{
  "hidden_act": "xielu",
  "norm_place": "post",
  "norm_eps": 1e-06,
  "rope_fraction": 0.5,
  "attn_scale": 0.125,
  "extras": ["some layers without attention", "local attention windows", "value residuals", "capped logits"],
  "init": "uniform",
  "optimizer": "adamw",
  "beta1": 0.95,
  "weight_decay": 0.31,
  "doc_mask": true
}
Each number is 128 + 32 x the weight over the matrix's rms, rounded and kept within 0 to 255. Layers, rows and columns count from 0. Numbers have three digits each.

# up: layer 5 MLP up, 512x128, rms 0.0685, rows 201-300, columns 64-127
# down: layer 5 MLP down (transposed), 512x128, rms 0.0398, rows 201-300, columns 64-127
up201:194177108144164114146115120117167134130140109180096126157132132192099098133107150089124200139181109094153169089145116095123121113109108181159108102150138120131124127131111120095117136155159125
down201:131087181101116110158103147162122129161118088083199094066160165173176178123187127050118076136121095126137103114116146145121150121117133085117063117106094098129136135115144131135082067163088150
up202:144114145154112151106094054081130125145146095142168132173079160136085146119191072142142156125128151093175117112138154072118112197128119177078112124149113089162146114184140098083056114106121141
down202:096170126080079078121149097181136100144087158106114083152110147126119127153131190134103071118109115105194098144080122159149153144145123081075100098129136119161158047144120102109161085155104169
up203:113177161064116102121142087094111155152158143122162106120107122186158182114086102108120143156164165119136122121167139086141110172117094101066108168115094096096121099180149084082155146143122179
down203:132115144158147066188088141124095120097119104106165108105133160108099121126102117143124141145078053090090120102145147158107206100114147141169130105138090114070131110144109127134086111132120092
up204:143099210111136102113118133090132068175121087185129114133070143134088103087125130124091182151161136093173117094082115108080161154152099113120106094114181164117105147190128133110160121119089156
down204:115164069121158075147166158182128064120098139127135035166102134114112129142127159146097150143122155114060126118095139114085132096128130061118128119118124122163165090120150117085126101125108093
up205:142187169143167199202150109114164054129151136123163076175096124103171139041203127093119126113140098157149122103145119110161046095132162172148175139126193113118053121125096138126080140077171105
down205:061187092165168174154199162141132052122147085149087116110121140097136173059126120111080094147158090185146098153120115122155084110108110169148095108161085134138114155085123090088067158161089083
up206:211107142110076177167049124160165080092166114157153135154097152172141126199110119192115157151157083110146125136074136139106133129150058126129124129151125188119142128187151080162149089136174155
down206:129057148151155141184146134096165145144167134189140083128102158142064128092149120073130157084183132103167132139136083143114145155062119149170153126125088190115115133128133124175161165130133157
up207:174131141110103120098114096141137132103140133140147066187118146125121190073117111142157115113180152092147127099134159114147149097139170113114158145092138107094130188104155139132093134158140067
down207:155088093098119090166102100120091131114120072113123146182186143113137140174138129121158159146203174150147163176178135164032101144141155100055095162114167193137128157118093179150082131172133141
up208:165154149104191112145154150109129142120139094116127149120103111103145119163149148116103157098118176115129159081161134139060145187123124184127149155096165096158148154147095135120107124155136121
down208:150161134167087131118077116169094106117119154170145169120136161117121068141130118147133121153120124054098108098179110145124205100136131132145128198071133088122139146166119147099122147154141126
up209:123087170152096162094144097067035164155121133096104171129120106118161105155082126116172097103148160182130086147157170117171156125141133113093159156140127129179108094155114125139110134160123114
down209:138079123078109201142106133150126144172151166090160128085179165178121115140131115134099121149155054113110108120145104096123130093138103204128163129147087098134108163127151085176152182087099134
up210:140074090113119130092103097125105125122104078190148102147105151096101097109130080108123054148117181095133128078158158092163129197110105176087160133150167122186133157171156107160098108164111134
down210:121138106104119050119104099115100111148091137147113148126122122101151106103115136165107106141143127119157132118107087059115175193117108145091103075163145094107148121133170136129228099122043117
up211:145112109134178141119186174151128171171132114141151135196093117163133128088166181150148133171102119120125080130106145137078121176112091139148073123150189128180127085161069104161102136143135082
down211:184185136080084114079117137049143164112146127116084185133082114116125150113091134111152091117133154183105140154094175138195131153154149126084097220122133086140166117073116134139123178118133140
up212:102185117189152161138123076096123133161119139131117118138090124080178126098088127176141147098107125162096081166125079135141103189127156181091084208107149087162133173087088173106098158130093134
down212:108150116135127110111073100202110133138088137172076074097130132117119109155105149133124126128172139162141057090172137093107169147112138130065133082126127110079166100112156163122091140161111156
up213:127089138085048091117136108150106092118149136120169140146087122167156126134123149148117186117202155104102183132100176153164107126176093156136119188088121148108098187122083169076161158081093095
down213:114180155158084159098140141078124197179144135183122053137129104126133134120161173107162112104074145136201091142129124158139160137139113106070141131103118177176173191114104150165100171093109107
up214:131051148078122102095120113077159188166176150181123124191146086089143078076077126137134104186111138097185105123072151140086149177107186124117096151076088130125144169120105160150122109191158135
down214:132122154181105114177115110188131133126131120195167162088148148112179176109095126107131147119178118109044184168162123147142092107174126170147148127115092094123182115122148149091116155178149207
up215:118143164162134142124042156134120163146126134172160115124111093161110098087111093093124114149155133179188118109161137127095099133188095118080088132135128150149049188116144195170145131127124125
down215:161100113127136177066111149188124115131159136134141033147146123100081090130145096144061135135143101148135131137127166120109171118154135185158120082163180110167145182113171166116145102121139111
up216:174152122159157144113147133163183120139116128177172139093103089116122164111133110089162123157129134166134132082133110121062055145099071132171148110141145136175110091140095091145094120091232098
down216:173133127075085186145082124127077155148109141100157160128134114104127147198138114119124129134076124087117136122125157113100131113140135121134128080100119139141117163178140154098037128110103122
up217:171161100166096153157100158153173108170116102126137160104160089087066149158133095099084147189149144167139116071123159124139130148134132146130109178054111097162111186088157115114121104142088141
down217:195099141128109137074080104124178150108137119131160155116148137103148150132140168173156080149155138143139166112139145159132204124148091088144145115133079147101152110142087142133146127132128104
up218:121058153059191137194129100143094088116130157103139130136135141072121138101092146120159138155154109076158157060176096136093149120088174206085162105161087108140155089131135132081061096126142093
down218:056114134144192124141098150084170126144140180177216139101165131083153129068158135132124159122155143078136142106155112169101136122135099137127144125094164202121188155146133142085146131128164149
up219:152138090157145181143141111102170121107148094168109145131084146145119109117156201134195145147134131105123158122119139146127093175145083116141185144102139114108108095181112051129118131178139158
down219:119155071118103205128151113185131159112143181103147133076104079127126084109183092126179146121136088065143111103151074138121123174089190128108139092118118148165159108194178161129128101157149113
up220:190154129076137101138114108131175085098096126128098126122138089130158067102099188119151127169120161156148128133195118089122094167090142121104123200134064112175077085179087111190112158097171105
down220:144133127113141094082121074135112121096126183084099115207106148115118118128165115160165083104195134141107115148157054143132151137143151081157109102161145174187140126143080114137122105212135165
up221:101168105049139119105112185156169134153157104125152103200181130112125148094110163152175162108154145156114164129142138192155074187154146195102093109076126172109138060148150164128110144125127136
down221:147138085138183070149128149120104138110130106115132117138121133120148124140055176141167107167146113156101147157132138080166116183136131123097090158155110115107115184126174141100148065127197146
up222:112115147164152111172089148093161158119137159152123141140105169126136082099094126156091089157115145095128121116167104152176113168127143169132096171109189073078124083204146111121162142120141076
down222:100090155095136130176080136117105153067112117189087151128162152103086134146150104143129104183124058161107146126119167154154147106161121129137200127107114118106132067118105126141081138138100136
up223:149056099106164183106101096151085136184178107143092087180158095142150106120163086136163190108104163137109103165159117199072118087095159149142136162147140154157090152160070183131110102088143145
down223:161100181111104111120173178070187095127147139133103098113122109144085164143097134142168104153156130210135152111104083149152116134118104159091097090140117145089163149140130131090094155108113103
up224:175165175131126086074150099130143081131156109091095186194126153150118125101135131115091082137146151096158091098102165085076079145068153173135150157147096076098152105108114112198145126119126153
down224:086098112123138157151153161104076123131160133160170058157122142113162121103154146114177182148163170123142122113211199164090118137132106167143157101093145178058111092082080171134115111126103138
up225:169133138134150192132064143140150115049123141124106106093089070116101166082146102172140155130101144122184115103113118131157091102139099108104092178093141100202121180083115073100081160091143096
down225:133184132170164171153158213162080135185181173069152154109142109218125181134128183104155104106176093133135120145162138066113085123151136160125122139147107130121147088137162148125141174116123191
up226:108114126082171194128136118151154125100166202130079129164160116136116121162112115179113133096193167166106177170106078170112111153167147141116108080143083144097164163153151142075104160084111129
down226:141137087146062135213161191143103152100118035098098105080109123129087140151139153098149104181167157096142113154095107120108167117167188132139176083105065183122106165151135201172133108163130055
up227:116104109138133089141099149071167190117099165171181047153120117164179182115146157141083124081121110113189182119175195148130154129155185183137117184099212158177065173197062133068073168103108146
down227:179085170084170085086114111105110126100099165145111162141082090153153051135131133107116119179150087165134111136111070083168124117139113107104117096136147119165156143147144156105152143127122114
up228:141131080128101136154153086112120134164111121090121088133153113106177095091213180105165092129165176117092122091119105130134170110152168163088097152174093148081149104100108049103104139180160147
down228:103123166155148152125149066135150075114098130084102162187102031095130069143122082101054139127103198065177155137121192120094140160123091206148189163132169093123180218173082084151107095141130154
up229:115117129160100120138080108143162098099131150179124090154157144132090140089158085072113156171151140082193148123143111162112075153124097135116113178142109115160134179099154110079144132151145114
down229:140108093151140168192101135131175187146114151133111136169109130146117141116117144174151150151154103113111073147102146120119146188085133076076123138105146137108138166123135135138079101124132072
up230:150102180121132184166130109138075096154172180117094113097155147141117156083180139100185116111092148098131147043126180175150142127113077137118121170137063063166086171115133180136158171083130073
down230:140147110169162157121122067137127069091152086120183142083121115133134133166138169087096105197100199114084128197102153186172086173093131124113173074146208090164141082121108081143101179165149071
up231:175163144141084090137135118107142166127089097095220151103124156082137144113170157107196132147118125138163147130074116205085147115174143154102176103077155065155141150131088182116187125104165097
down231:119125131188141130162118171176122093157104163081161123110129130165126150077145185132069194119122081131158120089125041091140089119095154163203117110128132130128148155127135162168071171184097116
up232:173162141141165148131119104148108124187172139127125150114096152188127165116102139122120173100133104124153126148140103141182123163171124161121100167147118113152079098132097072123184106147091169
down232:142119097122131177126089162140125123116096152121137104162089135121087097134115140112123184141138100155110093093132148128124159133125099143140141113136127136146174138144098121186087143156144094
up233:177125091158120083161144168124182143126105103145174105126156150154172109191133116134168082178088139136185201146060151112107162154111131165076143122147096160125085163081138158211159140109171112
down233:149132125112083132163138127137113095109122145089179142174093143114075118115069091148144104112105124095097120167159121131114114140112157161072089057146162141071119104168147093122148136070100081
up234:163180105159070116118122096131126029156134121159195160172176179108100122089128108108154143132134124063095166099145154058092149155174066128104134157082133165184074161070108115144132118152112121
down234:103146120160081182112111149110183189174126086081140131168141132103183113105120175107155153172112135068151159090113165172164107135161098092102177119117167132070141082066107214135148166121167088
up235:110150133113143097203060103133130043131154136169078152081179100132133182102148102103144147128121185126167107164082106113100116076208133173095177145107165106153051121070160165165080125128116154
down235:060131075131114164177153099182134083079160136077145100102065094066122131123141163137172166086101161116149078186133225089160135137121143149142117087050124143090137137121078102184161124176092122
up236:133162145127129096153113153148111133085126131096093179148069108080112150150085129169094142194116174068091072057132181073093107123093102154156136146065150075088131109129090067130149172099126087
down236:069124070085106094151183128121128098104146164172156131087120127113141101127113093063195115115111110134104138166171150206177078108121144131180108139149083174097173098151118183165109156140123085
up237:158118176113134091148138103087100154090100138149155111143123081153183091173124178144112136127104094129160109161134187047088124161184137112145138189112118078123110136097164095119113116128151160
down237:141106076152085097105150141184152145096132167087101104145162096117106129081090143065123105178102098161175081143158194175122134153122130152091084074148138109111117107095103147175127148104177101
up238:117132136076104101137122166191184095181147114118203126127174131162132110114139099119144145095153184104131130139127154130096116117116115124166088178168109146081170099155115109128124095064139205
down238:108085106149149136138013179094066162145152091114109111106155127116116112111152119162123154121079112160135127136077165092130087151109164127119183166183127122128150144163206111147153087117103204
up239:160122100120129167090144161096141139137156123163102142127119080184134168149107094103081103166183123078157135082183161184156167159138173173153086096145140107128116178105079183143145104187130168
down239:102136140140135084134085147116140146141157150146106122096108087081079126124099189141178135134093093123078147123120126117138127132128127139158170153106101070115116083116154138036100139068113116
up240:174116128216178135116163140160094103184175161169124080107189076110164117089165162075110131160125125116111154143147084145124137130090127157084174131090120133121097163080140162132115099182105131
down240:069181144115086118132149062152124162116112133168151168102087061208108141111104088185186137100097102076096156113122116122090129120155120130137167158152165125094136183166141142144117116154101119
up241:099186120175117148185104169109108093086165051120107120132129091103137141113139142092148098145130129137088110098062179172144098108128146169089116091139087094155072127128147133118145130121075187
down241:084135189119193102169144089095124094099123102136103094124097113146190124104113108091114141113139176120165129097101151166110169146059191124140124087119149092168152158155082145122039128166108073
up242:167168119099149131121174083146137145168137170171096170142118111099155130155107169157156127141170150132105089128150079180183097094162116180103134113122183136116121148117112138060117172075107179
down242:080105086102159131122087071115153154119130083068139047106105121100130147160142138134160142115142103119117110137095122187124105079117161111084141038172087123078133110138143174097134097099116025
up243:118168133046086139102158142118123141134162141120088166133158126113123143108116066135107131187129171170075080122073068122081104163112137172083090147143112094194138151063143157174108116184147070
down243:102112137078177168185080127135097142165120092196076061168120095125135089125194131157088156050122093093173108140080136137087201114116081129176123140148077104152133152080167150100145111094147113
up244:156149103097060148056087128115128077139139131175138147156148158186116159109094116158133172123112129121155114147073138159190070135160119130132114126145123094108103161143128090156109110095155111
down244:105120140117167163147083154109143141098157142124151120088175181063141116161164149168101136140163114125149129123129115152114146153101144127127137126109114141111122160107146086172138178153109163
up245:172157106164109155220161089119165080131137118116186085113124089135130096142119131091203074178177120200145161146129117143101137112150156098158129143125166134187094125170164119082114165142102089
down245:139221161118066136169152131106150212118099126153091130141147106084124174160132123166105146125080140108162171139131112142150119147107152152038111190149160153124128149177117127034066071150119119
up246:126166188127113155061163136143136166149161149174124177107151134149165146116089138156128131160164170140119117118153179089064150097073167111091112179169123105194144157157123077173133122076110086
down246:087110112081121112143163146168122123111139179118101113115123124107116169131132149128149147096135052063158134100133118156154144135152144127097128091124084136142120118107193187101132140149140110
up247:118118138132114123146111097165141095115123175151142157165112148178092099109106171143085146139124164128115129084168188072056164122187144120116177150130158120203110107153108110136150185163115129
down247:087164085158220115068142155162159177059120089113142147131121180087101139122121102169206138172152127118101115152148169233105101127141142135147089142178159142144104134063089169142160137136193108
up248:101122157147143159194086143165077148155164176166083158137142151107109117129141170091103081096140129149149161084149167086099072173168181189130163177174160082117090188147119088136130120133130171
down248:138149180144105150121165119130158083095126151171104170100091150130128082102149079112120165089111135089110056093116112144098128088099160139094127073216178102150086135165163158078126088086126136
up249:157088149105133134109133088122113140130123137111137185189209151122173075082180118098091145103109176124108168105161205150070143115154170132142134207146143151148064130097087074125097069074106071
down249:140106123171203157142153099114090121170127110140131071141140129136145094170133122099163131116026133183110151194178113129122138151170141202151081094126134128134121135125039078118164092095111074
up250:185124172154118125115101142142121118063184113177140118138130157101135148098122146155134109127146116178111092151143174093077116146237126103064164129107107110146119180109082099093112093140119078
down250:104105137099143138111135156201084109110114108094137184053100118116163101121173083122068130064141118099201113111079159138122097113062123103123075136179216124168079135136107160131175092142143150
up251:179141084149061156166090137108181126142080123140100099106152160127115114098165104198149124172160177129157156146137101127095094136162163166157065063140162152122117076164073127140061116170166152
down251:100160123077063117112120123135129188144205171102127136151099090120115113137116116073127134156151105067122110110135155084166140134083151179172157133070139113168128103157145102078107166168186047
up252:116146137105142115160113129092134040105136106180109158085103160113182167134107099182192136143130138082108137108165123170124106107168122112100076149109098122173116105109083127111116117133155151
down252:164125153130143117090065116174100157128173140114097157138160171105130112131162154089141134122173097062150110192117145109095166177090114168134155222143137122147162119148111142164115120179116167
up253:123191169178131146087104108136118093157126149197175139149155136096153102134122101171111157107124135105124119110133145109120139152115113106147119162148063121127137137109136076154098150136085165
down253:106140115134111115079100127135170149065104126134118152112121069137092174132070147075192110145117079100127147154101177100145098171133166167122130125115158121147152139187105161155132106128128130
up254:108132100141072102116040122092155103109133148099129159135158151121090173193159125146111126122106166141195129154079158125135165071092120162073110151115150101168088156130147117125142086152141164
down254:102111151160138120064138157127070090192163096155140077111121102125115107105074119106132100139168148128168119090129185107150129128163159202154112145110149180122086115082086162117173131115143090
up255:203152145154154194108086118152098093128154079127132133159175127115112072143106153148137160076152118054103130106148195119133143111150107153160169120136148132113175132187111061074150183112107133
down255:097139147088093060129102131128142109092102087132122125089111176074104180129098126070124118075120086126173113163092139134143124127142140140105111105145115124177167104135142116132165187124112161
up256:148123185168095080158122147201161101130137120087101083096152176122138137105106117095141164154176096114151091176109119090112159105208120165134097104146080143159141147127116099117148107184120121
down256:133122120100099131154137141120121089122168162105103204156175120102124136101121120084096063170134093120148111147030099139135132068121189067164105135132124109179075098098114122131096130032085148
up257:108182149126148139150062098105174134109144127153101161136090126117138099182101140172156175182152129153115178137121081137134143140084119161124084110083162113121122145118094094166132159084077070
down257:035162164079060116165123101157092130180133088118131166137138144188140120153133120114101128082109087132134096103103141142121161122148149125113125107161100066118133176130177151110093107113128122
up258:129101102129114183144111065148147126098140133096131139104115154132168146142089159122132102096174118142126108171113099120166136129143164155089138163097094172116071125132105127147073145108138121
down258:120168132114183063128093197120155139082151097092192147149131174077134129159177167086152130145140137070090112129145111132125202173074128182110166099126120158127093133116121102138098128129034113
up259:171120099183111124120098138149156138095148151150118119102131175138178097163137130174065119192112131088146077110076113087081131125142128180096106145155136144101120135131143178147154137078102162
down259:086151146117199124115161122157142142131075128115122158179078089156091111162123149127152145109106074137102130135140177136128076166185134145120105195116109071136116134138130152154083144124174089
up260:132091150166149216152116110136130099146185090162157163148107126173116119103106112143099139128116143083151107131107211152124133120149157108148139120140098202120134152151164165120127102122109151
down260:174135074144072140112117133164125120119107150096111160154061200153162060190106122117130124139166119188154112114153143128139180179087107151081130114152136104148091080185168109158141127108159099
up261:191170149141155098112163194126189093147098126129096069110152110123104138119123129078199199201117125093123121066085120130139072134192134127135082141093136173095134137142147143132058074122129127
down261:077122161130104160135216164078158131160080139164172090114161147142164160091136120126156117177073104176146059158142166100153172113151196162150129062083160125132142117070113095189110191090087114
up262:122135108076139097172125113078125125090139137095179100123088160124177177186095189193107129164130132129105120129114142089090085165202097187104104114107139110119127187137092092138161105189075129
down262:073125149117192147149131090162105100137155125090142141142087101145120101122183167123174123105142088107146072084134141141128145157114116160164097202136185153142119136124101150180141111153137109
up263:197094158151139157173118111180097140129111095168113141146150140114173123110163080106188149120132114160188161091089139143132082092142067086107144133081148175100153111174164156122144122143173082
down263:143091118137187178121050083136141079109110109099178147133119130103115098162127167122152159098135097122121195111120128093065167115165134110124085060149111112116109120115146114129103177131062102
up264:133125110128079168146106114155152094088115126110168135136107119133128171138125093088154080081130182137140164111117133128082115106147183168098116127123049138150140151140139171133074104067187065
down264:081193088129165130133088095145100132121137131149090117113119116139109127125071115117109145144106116081126124141162141163130104147172073137185154150133155128153111113110073097158179100137132130
up265:146140095114097088166114080146126132133147073143206134107201084095085105123082128135105138078143156113143090153145105142134067156080108185099101117109087097170109111118178155091192090150093139
down265:096116089118067101125139130195125105154189094123150173129135128137023164094126135183168145067137122129112149167127081109155133100142127139214153106100143141090171076069132102138141119121117119
up266:172096119131127088155161149154088138129159117125104073162111168114191091132154141144103058146109157168096160149148165128101161173181100136127178106148150129070104147109156129185096130104167092
down266:091120087137143137130069197207132120121141063117124160094081123136138063126186155082146170148171113141137086090180121101065122113201148125083145097119130057148120119114143097068050137115168105
up267:116208145102113152168091083166133187154123136156124151176072145166184133124133181138128104129123113132142143070168186163113164128083158105140123117136142105091136093157184102160124105106134157
down267:110183097156145162148136097193078133129149176121135110144130100069179084117129148142142146092082133133111150164109139129140094173131158184143056153129156095153119157158138124114131123161167073
up268:138162140098093182115083121149154092080108143099101109183159092091149189134099101132155128098165175179152095173158141073116152113102182174161135146140119144136047118115102112118110158128109093
down268:101132115111118161123165089187184087175027164093078168178159163069159115140119057177165106123116112174098146116150148096097138110128139149162069095153112079101142122091159121149128136167061148
up269:150132132165216109062138133184118180180125146180089117115102090145133165124138131130153109139148175142167105128188104092102145172098177193061149138123102144084087145109089197132109079099154104
down269:143153165101085111180064108166153095055091176081127075143122140103127190085133142114138107142147123014142117123155131179113131132119140087082146110088087104111139132149127132150072111107083207
up270:117120077160093096132090145138153138153136132130119119093141132131151125100097101131201151148157105118131118082108114123106057119123139100125138189110094143157100163114101138162157119137111157
down270:123123150122072193098089137154140171132109114134089127089143124104109119125131152165130158162157083123114127123108124123100137194131078105103135092062163130187123093150118121146080089150087119
up271:115136124090103142133149097115076069153117128124112136151087138094113108178139153183168156183110149159122170097128113134080130146140091202068081114094125094094155134169192122164099071053154128
down271:161093143165138159137109102119119130173130101148084139078125154133080148117139156079126130123164163126080141117118147132157095086131127146114179145091125124110142060138045170142118110112125106
up272:168118103137128085185084172163134138193186185157112089140127162147093065170156123093130151171094139140100126109089150130121141160144152144100132138149136101185101119111197084109069176104115128
down272:142062128133106147101156189099083074151107140145096135162146107115112091117116112082113132149155118135135152175180065128135148165055136145162087141095131165093166073135155120124211108116121137
up273:078114158125086130158053107094171174157134074174102104146110157076108118094115106127190172127159162132121157084163095184084135115113138172117188179095147081105112142132181102122129178131126147
down273:151130159098166140138138098145116158152117100113131087129148091052154153102138115180141137158145151121081091124141124106143185124113071133117228118028098127099161100120125140131153191172117142
up274:161183156097105109129119171122100168126148115117093107128148116139119095105150117079136131074127123135176137149086097203118145120185141163138157121112108117107104173112101152101171147095142140
down274:106161161165112156121091112123102153126151122131089085135147115128083133122108140182084152162158098136120200093120091200098179119183094159115139108122166138148145120188081099086132188186151137
up275:114110187160128167070143094105132127099127109149190137166161160116098095093079110097131046087117129156168111161155064112128151149152138129146102146097092164099132124161110143061168131112145144
down275:114092157148114151112083120108127127121100115116176083086180193176176099137170123133089121122095106130078123119100110110112145123067112108112143078106105162112146115052130081124202082127135123
up276:099164152170088164162149054101117163119189187099187154137083086125099074140157149091136155135155121094120197075119111129145185137169123173146131108154107100145110128168112068115118118099145158
down276:138181149142154119097204135070146114062113132185165106111140158119091109178162145126160090146134176154125101145185174138070144165143079117050126075093183145098135136130142120126126085137097099
up277:174188171160134175136141103101120142129136190100143127113105041118136099129165180098069060089110159141126121136102124213158173157231087126151155142118089095115074160187085164165171122169131145
down277:144136132147072137076167122170150153194095196143163109094104074135150101100125119186110146153114092115181177137072138107135160148170111114136039224112125082120149121125170127222162107103151141
up278:101141105121142099130135120152141172090174153125161146187119118133155103147141157157133150121131162174189132137125183096173110122095089132123116102111116096136072070124142106165121127138136088
down278:188117113148101106156107180122052112086096104100128175091129131150080105179134110102115144085159098069100150098136114115084158145164114091108165153139172136170101087199140127094122077088119123
up279:113159161122080091151066096126141134061107188133099091162090071149045130137070104077140165162107199136118096063117163152128154139112141177098085167089112190137076135144091172145124106190069140
down279:080131121151079115135135152115141112144148105182117114157083157142122123120042146164142135102080095178161118169198184068153154104123123077112105122131166146087163135133187101111137179121172124
up280:115118153137122183173155119105098086108126162168131077119137089135189101097113119056108127138132160130136158124172139141147146172121130168139090100109139129170101110114107119116139150115172083
down280:171112173155148136095073071156079136144108140140127172152172199142110128108084095138138144122145119077142143075152106174086119109146129185122149068128138167153196138167139148186113136132162168
up281:106142137123124107139139141170126163134110103157174155131113092137166166147144091151096147094156168104182158121118062173114092166158156127154094159170097105134082142176133117072173141149109150
down281:137138106106133125090068110120086100195116152122106092124117099086127106175099151125110144163143127115127118064102115102102165169102087172106114088104151123136128127166152147076126099142076137
up282:143077137144137147083131125086097141090212101157132067118125122152097125161169151109076126173156141129099164148137163117146143101143144173080187185196096148119096212109181122094174064137104087
down282:162110091102146098154127181124107139119188174076137089109131159158116106160176086175111164159163118116135168137181152163127068112142168096137167141216103192128091139164099144108127093119138137
up283:102155138143149128095136181097093111149108103092147107125102066164184142149166139109125158163081098105160166104158176108096086103094136176063165180104062096169145142110141106138172149149133174
down283:136125075146124128089094126170154190135141102186135055169129185116196121175139187141163133123122114126160157154161170153089164103150129137148132107112166122141104136143065133119136111153088147
up284:175115139095129107104150154169146119165125130140133167110147083152148101092118107186177110150124156084150116125066117098074116153149140149176101106094139142090094099173133109156149146152172131
down284:189086095114128160121177076171130091111085157106114117089136125120149116217167130117185128167120119107138122111152123127020153136105106155073071111107147099115112046145100156103121108181118085
up285:096169119096149166137127108109127149121180122133156140141107116135168136051116131136198080104135100079120109127107083074136156195167104139128104171103089114126108172096189100145148109102147172
down285:182114163172075110090077120128133102121134161114105087117083133103140134134110146109219091142100119120147160178141151138105129120144098150112115130097132164150082131178127128089104102096088136
up286:120171163146063105041147151141079153160121108148144149119180169179158112143144097166160109117172173116086154095167199138116100169106184093126134089136160112129107103148157121106096196113169147
down286:077155145106156137169141090129099117181119143067148140169146166118171128159174142114128173149067152189148122129132129102109129112160125063125150164197139116135120141147158130138078108095132089
up287:084147175174127129126152140160100099122124138159192116174062150166122130109204145093138127129184199065190149103140110107112114122152076105106133178083153186106099166120117098149125121116070103
down287:115147084167174091115091100124112122164124201078138142114178101166140096141149084121146144146073123146178187161143103127137143153126170100214048190128205179125123142066115120121111119115097140
up288:158192144146143142143142127109127079097092123171160108119088133109134112115158130110072118105144157135146152169087093082134061098175105158062100181159149108148100178109086146114120154074137199
down288:136154139143105177062148135137045105082145113114139157144122122142131123133154125120203134092180145144167164069119100161125139188163101085180168073129054166096124110166165173126115123165133096
up289:160107171114062132097137148119096147112163150121163090145162132186106211105210109127175121114104110096082174168098141133119180170145101113167092156125142153130079186138150155090127129176143128
down289:140161106087145114095145116114132044086154135119154132128104164145125112102145104113092113164123124093146090118168121119139042156086129125084104060112102139155090096166129123107153161120140107
up290:145142127183089119125149107087181081183133094104138176197167160111107167109101115110083133179143106100170116101132139107106143166095141172074103127139121172143110128166121157151129163165121146
down290:154109101096087113074171169124154134125114110110111091161115148148142160133124132120175123123131146158083117136122120173199129165106136077119165106185101090188116062108118121129172145095183127
up291:153099166148075140150154150095109149130134134121180105156169096090117062162105112109114158117158147124125132084144114137058167108132117115144124132122143092081082155095083163139042162118166112
down291:168164126114132142147116122113151133083114177121156117086082194064138124120162153125090133121156172104162129072203190187048084116118119195143164081135123132110168145164173106069098094141158089
up292:124102142099101076128054132153136121120158185168117130128139123165160146089154108129112113168151155092146116105151088098129086116152103159164114163114176163181097124085147121139171176131212155
down292:147163113122132152154126140132091176131106102105155175094175149105075098186148067139146169137094060143144148142113124101097115127124139099179092138179189139130153131190114180169162138137163133
up293:178121099090109118093090159169121193092079130144190125174168151174095137078089218131125127152189152149193152113099128168096178085184097101126144175087121153083059163180086131149156134129152127
down293:073118173083131133144165117101126079154106110180069056170106083095164098130110146115173182092117122146120134109094144124059116100067130145100180124141177167123061097102110189154161091118088131
up294:099134137152125184118135101121153136143186188089085137163082170097151138149167088130153128134180187105094082093165157165099167104110062132113166183131111143151119101110155150120163115107146166
down294:106141132088084099144122119105155100152110096087162113119081169120111180181162115094187126131125116108122079125124110078132149146143112143103143112186118135122172111205154132116152173161173096
up295:108175086103146091100063114119125070119147083205155120130122080111151151113182085140103142114118095160173163139100137118146120179137148073112159174099116107156089104125195098178160102093098136
down295:189144161099086154130177147109152112111073093079077159130093120068161147125142111147122154178134144102182116074080206110119172140152145109120093100103124129152126110161069140117134151152145105
up296:110081109149122124107123121135087099145173123156085152131113121080157102146097110144099126164107121060169182116152060163099166170111115154117104165149069095089110155148088083093113082157102186
down296:040093102153121191151117122138140070145141078134081113148146113130090096098055105154130104116066055125119144128092108133179175118171126117111145089154127110091116087150097122105102137118187159
up297:183140066097115184098148110132103063183148101169174171094163115129185102134205132117153154143165159101102110106167144157174100173154146126131192150115135145200074146210121207150160101179164120
down297:124114141134118148119098116130082064164116078138164127110166207146138132123103121156186119120135148132117144132096153079077144110123100161144073147177095127134193076125088170164104144084139134
up298:165137110120096146209136092171105138145157125097103124170164125166165162120137127149209164110192115163176088082144134188162150185076111119082187194098187166145124161126142121168124145126067097
down298:134078116172095071105120042120046168136147094194128093121133166177123108084066156168105068135145081162177099126141126102095173074111107150159118061199104105097140123127164095143084155150165165
up299:184091145123150179085093151089104157139098110113174052131164071166136105124186133098105162149133126127173101043098195174168158227084089095123131108108123075098156161155155131069120149107179095
down299:162124125109161110187021123111156124094072156144163135117140134128061117141068171157129146135130102140103163185054185081134149134128169154117096087163160081197088089093127120123122112069118138
up300:091173120145127161127108148129120108127105113109164087112179114108151144077104198201150187127143121166158081150123104100119033109183126158124171163132102115141144086062155107193127183116181130
down300:145170109138140123045102162111129095139131208170118132140124131141098042053108116155114124129083087107155102116205129115154074132187140130070110069119187095206120103121140093112153126117128173